config = dict(
    d_model=192,
    d_mlp=512,
    norm='rmsnorm',
    rope_fraction=1.0,
    attn_scale=0.125,
    init='uniform',
    optimizer='muon_variant',
    beta1=0.9,
    grad_clip=1.0,
    final_lr_fraction=0.0,
    steps=15851,
)
Each number is 128 + 32 x the weight over its row's rms, rounded and kept within 0 to 255. Layers, rows and columns count from 0. The size above them is the row's rms in percent of the matrix's.

# layer 6 attention key, 192x192, rms 0.179, rows 74-105, columns 96-143
size [ 94  96 100 105 101 100 108 102  98 100 110 105  94 103 129  96  98 111 101 109 107 107 114 100 106 102 109 106 106 100 111 102]
[[135  66 158 129 162 159 116 153 146 108 153  92 144 132 151 120 194 127  84 151 128  96 165  72  92 185 102 118  87 153 150 156 104 223  70  67 198 109 132 135 127 150 126 114 173  99 105 157]
 [173  84 160  96 106  83 171 127 132 124 126 133 138 155 136  62  99 130  81 127  99 166 128 146 146 140 159 129 169 159  77 146 152 143 121 129 155 170  86 146 129  74 101 178 153 161 152 122]
 [ 79 112 119  95 143 151 133 131 106 125 129  62 150 140 102  83 155 133 138 133 104 174  91 104  57 109 149 126 155 227  93 115 115 142 107 134 162 141 106  83 140 159 151 167 124 134  82 117]
 [116 137  74 133 195  93 111 139 101  93 135 146 116 120  61 128 134  88 163 158 147 146 163 105 141 131 102 122 146 117 108 144 114 135 188 111 172 132 108  95 116 180 161 146 160 163 133 126]
 [131 115 120 161 123  97 141 145 126 146  77 127  64 177 112 107 145  80  98 142 117 102 145 125 132 131 144 122 112 131 110 173 124 103 122 152  80 132 130  81 137 148 120 107 169 118 102  92]
 [177 119 132 138 127 182 122  51 112  71 100 155 194 125 171 124 174 184  86  83 103 152 141 131  31 125 147 110 113 151 116 140 104 149 114 133  87 107 147 110 171 138 164 106 190  94  92  83]
 [180 127 104 133 117 144 106 153  78 115 161 133 128 124 124 113 188 131 145 105 127 115 158 148 166  48  81 199 161 163 134 117 126  69 110 183 122 110 118 154 136  95  96 115 141 130 119 129]
 [139  97 179  90 128 164  89 126 108 113 184 168 116 207 148 151 110 202 109  97 111 100  90 165 126 158 131 129  90 150 145 170  87 118 147  99 128 139 115  60 122 131 178 153  76  97  99 132]
 [108 124  66 163 101 188 108 140 155  81 120 112 146 137 136  95 122 144 133 118  85 151 144 165 111 106 143 145  88  69 100 124 122 165 140 174 136 120  86 184 136  82 129 148 129 206 185 136]
 [105 169  99  99 106 117 135 134  93 158 100 134 107  84  73 151 120  95 126 150 110 148 162 124 138 172 180 156 141  74 169 132 156 104 147  87 135 123 192 167 140 112  95 157 165 128 118 151]
 [126 167 154 156 161 134  90 128 134 123  67 127 136 103  79  83  87  92  88 121 156 107 147 163 140 133  95 143 102 156 118 120 131  81 123 154 117 117 117 128 130 114 149 130  76  56  91 110]
 [137 125  93 150  84 108 120 113 146  83  87  84 166 106 111 138 155 145 120  89 164 119 227  95 178  79 113 144 148 120 180 132 137 115 100 148  90 165 136 125  96  54 113 164  61 136 119  90]
 [104 130 187 102  99 104 128  60 184 138 159 110 116 113 115 138 130 190 184 152  48 119 117  96 151  57 161 167 142 130 113  83 113 124  62 142 119 132 113 130 130 166 119 144 134  66 157 126]
 [109 115 125 131 128 196 182 193 126 115  78 186 124 151 149  96 103 116 129 131 109 120  67  84 120 116 129 113 110 150 159 109 137  96 140 136 103 148 127  79 171  49  84  80 116 124 115 160]
 [128 106 197 165 145 160 119 143  98 139 145 151 134 170 201 146 152 125 162 111 163 103 107  97 120 151 112 109 152 160  36 119 121 146 137 147 159 160 172 112 108 141 105  81 138 123  77 143]
 [162 146 132 136 123 175  86 142  97  77 167 184 111 174  93 120 185 126 130  83 148 115 170  93  50 143 143 115 128 118   0 125  68 142 119  98 129 126 171 128 105 103 146 140 121  65  99 110]
 [147 117 126 104 108 107  83  67 109 124 175  95  96 104 118  45  87 120 126  89 103 105 137 148 114 112 163 130  53 121 211 154  79  93 164 129 190 124 176 118 120 131 117 166 120 158 105 138]
 [105 113 173 118 144 150 185  83  98 108 177 173 140 157 164  96 115 161 178  73 120 127 121 103 101 175 149 126 104 135  82 143 171 135 204 138 151 142 144  72 101 108 109 134  99 114 105 140]
 [128 146 171  86 128 117  90  94 133 134 129 106 111 113  96 183 110 166  90  99 163 108 109 114 110 130 133 174 117 155  76 142 134 108 103  86 149  82 139 144 120  84 140 148  84  88  78 165]
 [147 123 117 102  68 139 139  90 172 155 137 120 113 127 131 101 110 111  81 177 148 138 141 120  10 133 133 120  97 137  78 133 127 162 158  99 130 139 160 101 123  29 128  93 182 178 136 151]
 [ 85 224  62 117 123 148 112 173 116  99  70 104 133  81 152  95 133 134  89 147 160 153 121 108 114 159 118 128 135 104 221 122 168  78 142  86  95 156 161 125  76 145 145 173 205 140 141 118]
 [183 184 175 117 144 133  94 109 178  91 182 143 132  93 168 120  97 146 131 106 115 151 196 165 124 133 134 135 152 174  65 139 130 186  81 144 141  68  46  99  80 116 147  82  99 129 143 127]
 [ 65 214 119 109 142 127 135  40  92 123 116 190 130 119  81 155 120 165 143  89 119 185 147 146 122 147  84 149 136 132 196  78 136 146  95 111 122 114  96 115 118  97 107 103 122 119 114 128]
 [ 88 145 130 168 117 167 143 128 141 126 114  96 144  93 157 187 154 118 148 164 111 141 166 187 163  63  67 132 112 187  78 189  90 109 132 120 135 113 190 167 141 191 135 111 119 118 148 167]
 [148 138 163 117  73 130 123  98 143  75 137 167 105  96  93 207 121 154 118 111  77  79 156 134 161 109 115 115 101 100 168  94 115 200  83  83 160 113 153 103 107  86 163 153 145 124 133  89]
 [144 127 109 102  84 168 162 116  67 177  78  76 133 129 119 176 121 140 197  88 155 163 150 122 186 163 130 139 117 171 148 146 142 124 136 112 150 132  84 137 126  63 116 127 126 158 184 131]
 [141 156 132  82 142 124 140 101 180 133  86 121 149 116 105 181 147  75  67 155 160 125  91 154 168 111  96 176 155 155  94 181 109 184 126 160 151 105 115 149 111  94 154 139 115 114 199 168]
 [102 106 147 111 127 138 126 149 167 132 134 156 137 132 114  93  65 143 141 199 142  87 136 188  79 234 124 143  62 151 106 117 114 113 173 150 142 113  80 189 111 109 124 120  74 111  88 122]
 [136 105 126  97 136 176 164  84 205 105 100 156  98  80 160 107 127 100 176 118 162 114 158  96 108 143 160 118 122  88 137 218 144  51 190  79 172  91 102 118 108 154 151 101 183  71 127 143]
 [134 156 102 110 133 117 154 172 180 124 138 130  58 167 121 167  97 106 122 121 140 177 126 147 136 151  89 133 126  81 154 120 119 135 138 151 108 145 137 180 173 200 131  86 177 132  89 129]
 [142 120 171 111 113 127 140  96 124 150 101 111  53 102 118 133 148 129 133  89 128 115 110 148  71 194  66  82  86 144  60 139 123 139 149 113 189 142 178  85  71 137  51 179 123  98 140 111]
 [165  96 176 119 102 136  60 124 131  79 126 120  99  87  99 108 137 152 104 104 140  78  68 103 216 161 146 163 119  88 117  88 112 113 139 123 143 106 150 143  95 112 112 118 212 118 116 149]]
# layer 6 attention query, 192x192, rms 0.175, rows 75-106, columns 96-143
size [ 90  97 102 102  95 103 102  96  98 106 106  98 109  85 118 102  94  97 107 104 103 112 103 111 110 103 107 106 104 108 105 103]
[[153 163 108 127 140 149 123 133 140 132 116 118  51 130 134 127 170  55 136 158  92  96 154 136  94  88 166 124  96 173 147  81 133 117 191  75  93  66 199 126  82 168 125 164 131 100 110 107]
 [ 42 142 181 155 147 145 102 155 119  94 126 141 166 167 128 161  78 159 157  93 169 133 136 149 170 143  65 110 110 178  88 137 130 112  82  91 114 159  98  47 132 146  51 169 127 136 166 157]
 [155 120 100 116 112 108 139 103 158 121  85 129 117 132 100 130 169 141 102   3 108  76 171  84 168 131 138 138 145 102 149 116 118 141 104 115 135 134  90 127 115 126  73  42 128 115  90  99]
 [104 154 114 176 125 103 186 150 101  54  72 158  94 136  92 161 141 202 129 182 106 113 158 128 105 139 103 100 167 122 162 150 132 130  82 147  76 141  80 140 147  95 172  45 164 151 113 146]
 [137 162 145 117 102 145  79 130 118 135  80 126 141  50 109 101  96 173  97  95  77 117  97 144 123 152 164 178  84 136  59 166 143  95  90  81 138  89  99 153  68 132 108 105  81 102 194 140]
 [103  88 120 126 121  56 145 153 108 157  84 204  78  95 138 121  86 113 116 155  64 103 187 152 131 131 180 194 117  92 124 161 129  85 131 151 122 172 138 119  67 153 134 172 127 160 113  94]
 [ 88 152  62 143 142 174 116 147  89 176 117 175 136 110 152  92 159 106 101 142 128 133 123 114 132 121 137 103 130  76  90 218  86 113  88 134 135 122 143 111 151 102 133 118 184 128 192 116]
 [115 154 104 199  92 173 118 121 117 111 165  91 140  92  93 140 180 117  72 138 100  67  63 140 133  97 134  69 122 165 120 169  99  66 133 153  34  87 142 172 118 144 123 141 145 122 134 149]
 [137 154  80 123 183 118 162 142 106 172  87  88 155  96 154 167 152 150  61 106 108 119 178  93 156 173 141 101 108 159 156 100  94 143 130  70  73 166 126 156  81 135 150 145 155 137 154 191]
 [ 93 137 153 150 171  90  98 159 128 122 103 146 118  94 142 170  98 125 124  55 108 119 181 102 118 126 103 141 142 109 140 147  99 118 103  93 126 129 128 144  76  97 103 141 120  86  82 164]
 [109 139  46 168  84 131  94 112 126  44  75 121  76 158 107 145 171  76 124 161 132  95 135 136 184 139 117 140 132 144  31 106 131 107 134 127  98 197 110 125 122 118  97 143 164 210  71  59]
 [167 126 146  90 166 124  56 100 115 156 152 143 157 166 177 139 171 158 136 119 100 133 155 128 156 125 134 150 110 154 106 105 120  90 154 111 110 149 158  68 166 121 145 112  93  89 148 115]
 [143 146 165 149 151 104 155 154 122 193  52 126 136 124  91 183 132 156 112 137  60 143  82 102 162 117 111 161 148 109  90 156 133 103 122 195 117 102 104 133 142 130 180  43 160 121  81 103]
 [120 165 228 124 105 172  97 101  97 139 114 121 159 141 142 144 191 126 132 103  55 139 102 125 129 128 129 166  27 197 101 167 128 152 141 103 118 110 146 107 163 150 117 133 161  75 144  99]
 [149 140 156 131 155 178  96 128 166 112 171 189 183 116  86 161 105 141 131 116 116 117 150 150 106 168  79  97 161 149  93 155 108 107 142 131  83 106 146 136 134  91 160 157 128 115  88  55]
 [151 114  86 145 129  50 176 191  92 160 113 180 124 137 122 149 114 148 124 162 148 136 116 113 143  91 104 141 111 123 153 145  97 136 158 105 170 179 147  38 125 120 170 164 132 167 143 117]
 [123  87 172 152 186 102 140 167  98 130 113 139 143 140 111 127  80 163 139 139 148 131 139 167 121 183  89 156 182 112  27 126 142 147 132 129 152  96 126 118  86 120 128  93  95 139 133 161]
 [156 170 126 172 140 150 157 139 113 146 124 128 146 139  78  66 163 136 118 146 107 153 144 170 144 117 151 115  71 157 105 146  76 125  90 188  33 153 107 106 155 106 150 104 148 120 124 153]
 [132 120 116 129 175 115 123 109 121 101 157  74 130 135 159 146 130 114 128 105 115 137 174 126 146  77 159 160 189 118  70 147 172 114 141 170 174  90  85 114  88 116 156 173 114 125 128  98]
 [131 183 124 118 128 128 119 168 131 164 207 134 183 126 164 190  75 126 103 117 117  73 117  67 158 182 133 116 189 153 148 146 109 100  97 166 108 125 115 117 171 130 102 131 104  91 220 145]
 [ 76  91  98  98 134  76  56 174  95 106  66  77 125 125 157 160  71 123 108 107 137 118  86 142 124 114 115 171 128 117 176 149 152  65 134 133 191 181 154 174 140 142 206  92 127  80 152 184]
 [152 120 132 138 126 171 113 155  58  61  92 141 134 166 131 156 102 116 114  87 158 163 112 132 156 135 136  93 190 129 179  92  86 126 141 124 124 132 136 168  83  83 186  75 157 109 119 131]
 [158 209  98 112 171 187 123 115  90 118 157 135 155 154  69 140 134 106 140 115 139 150 104 123  78 132 151 100 107 175 155 113  97 104  83  82 163  90 124 135 152  95  73 122 141 155 173 156]
 [158 162  90 175  78 139  99 151  86 174 138 178 154 143 106 127  85 128 106 159 116 147  97 111 151 116 125  75 171  97 192 112 157 135 113 102 181  74  98 141 115 176 155 131 124 117  85 181]
 [123 227  82  82 152 138 106 135 140  83 133 107 125  98 174 149 128 171  73 159 116 115  89 142 125 116  98 146 157  89  59 143  99  97 135 107  91 128  99 136 110 139 126 117 132  72 117 115]
 [ 97 156 134  19 147 143 117  96 109 165 116 141 146 187 162 113  91 168 192 127 154 106 186  83 146 155 159 123 138 152 170 110 113 134  77 187  84 135 104 133 132 132 119 103 121 141 126 160]
 [153 114  34  99 160 156 143 109 126 130 124 125  92  62  88 158  80 113 117 147 155 154 170 107  94  84 126 163 181  98 139 149 110  91 132  78  77 179 137 147 144  81 109 198 112 121 161 161]
 [132 114 142 133 177 135 137 120 196 153 144 131 136  61  79  99 171 134 193 152  96 140 138  96  96 135 157 128 132 142 101 161 104  88  88 106  67  95  74 152 120 120 118 136 101 182 103  86]
 [ 65  94 174 103 109 112 166 143 180 168 142 122 123 133 119 160 119 125 125 100 155 255 133 161 135 108 126 143 132 159  50 143  88 145 131 113 131 141  96 118 105  99  91 122 158 121 170 123]
 [ 94 157 150 108 120  46 199 119 147 197 101 136  99 127 140  92 128 178 149 136 115 134 118  79 127 126 158  84 129 118 175 122 129  72 133 154 146 118 192 166  95 122 137  71 134  86 106  88]
 [155 136 133 102 142 107 141 108 157 121 121 115 146 116  70 122  81 145 190 191 165 132  79  76 144 151  99  92 143 136 100 130  97 138 165  98 140 131 105 154 157 179 106 149 117 151 177  56]
 [ 61 127  74 152 144 169 110 120 177  66 119 138 201 130 114 163 160 189 122 160 169 166 125 139 120 136 110 157 142 137 128 175 131 162 123 121 143 123 128 170  99 140  97 122 138  93 176 131]]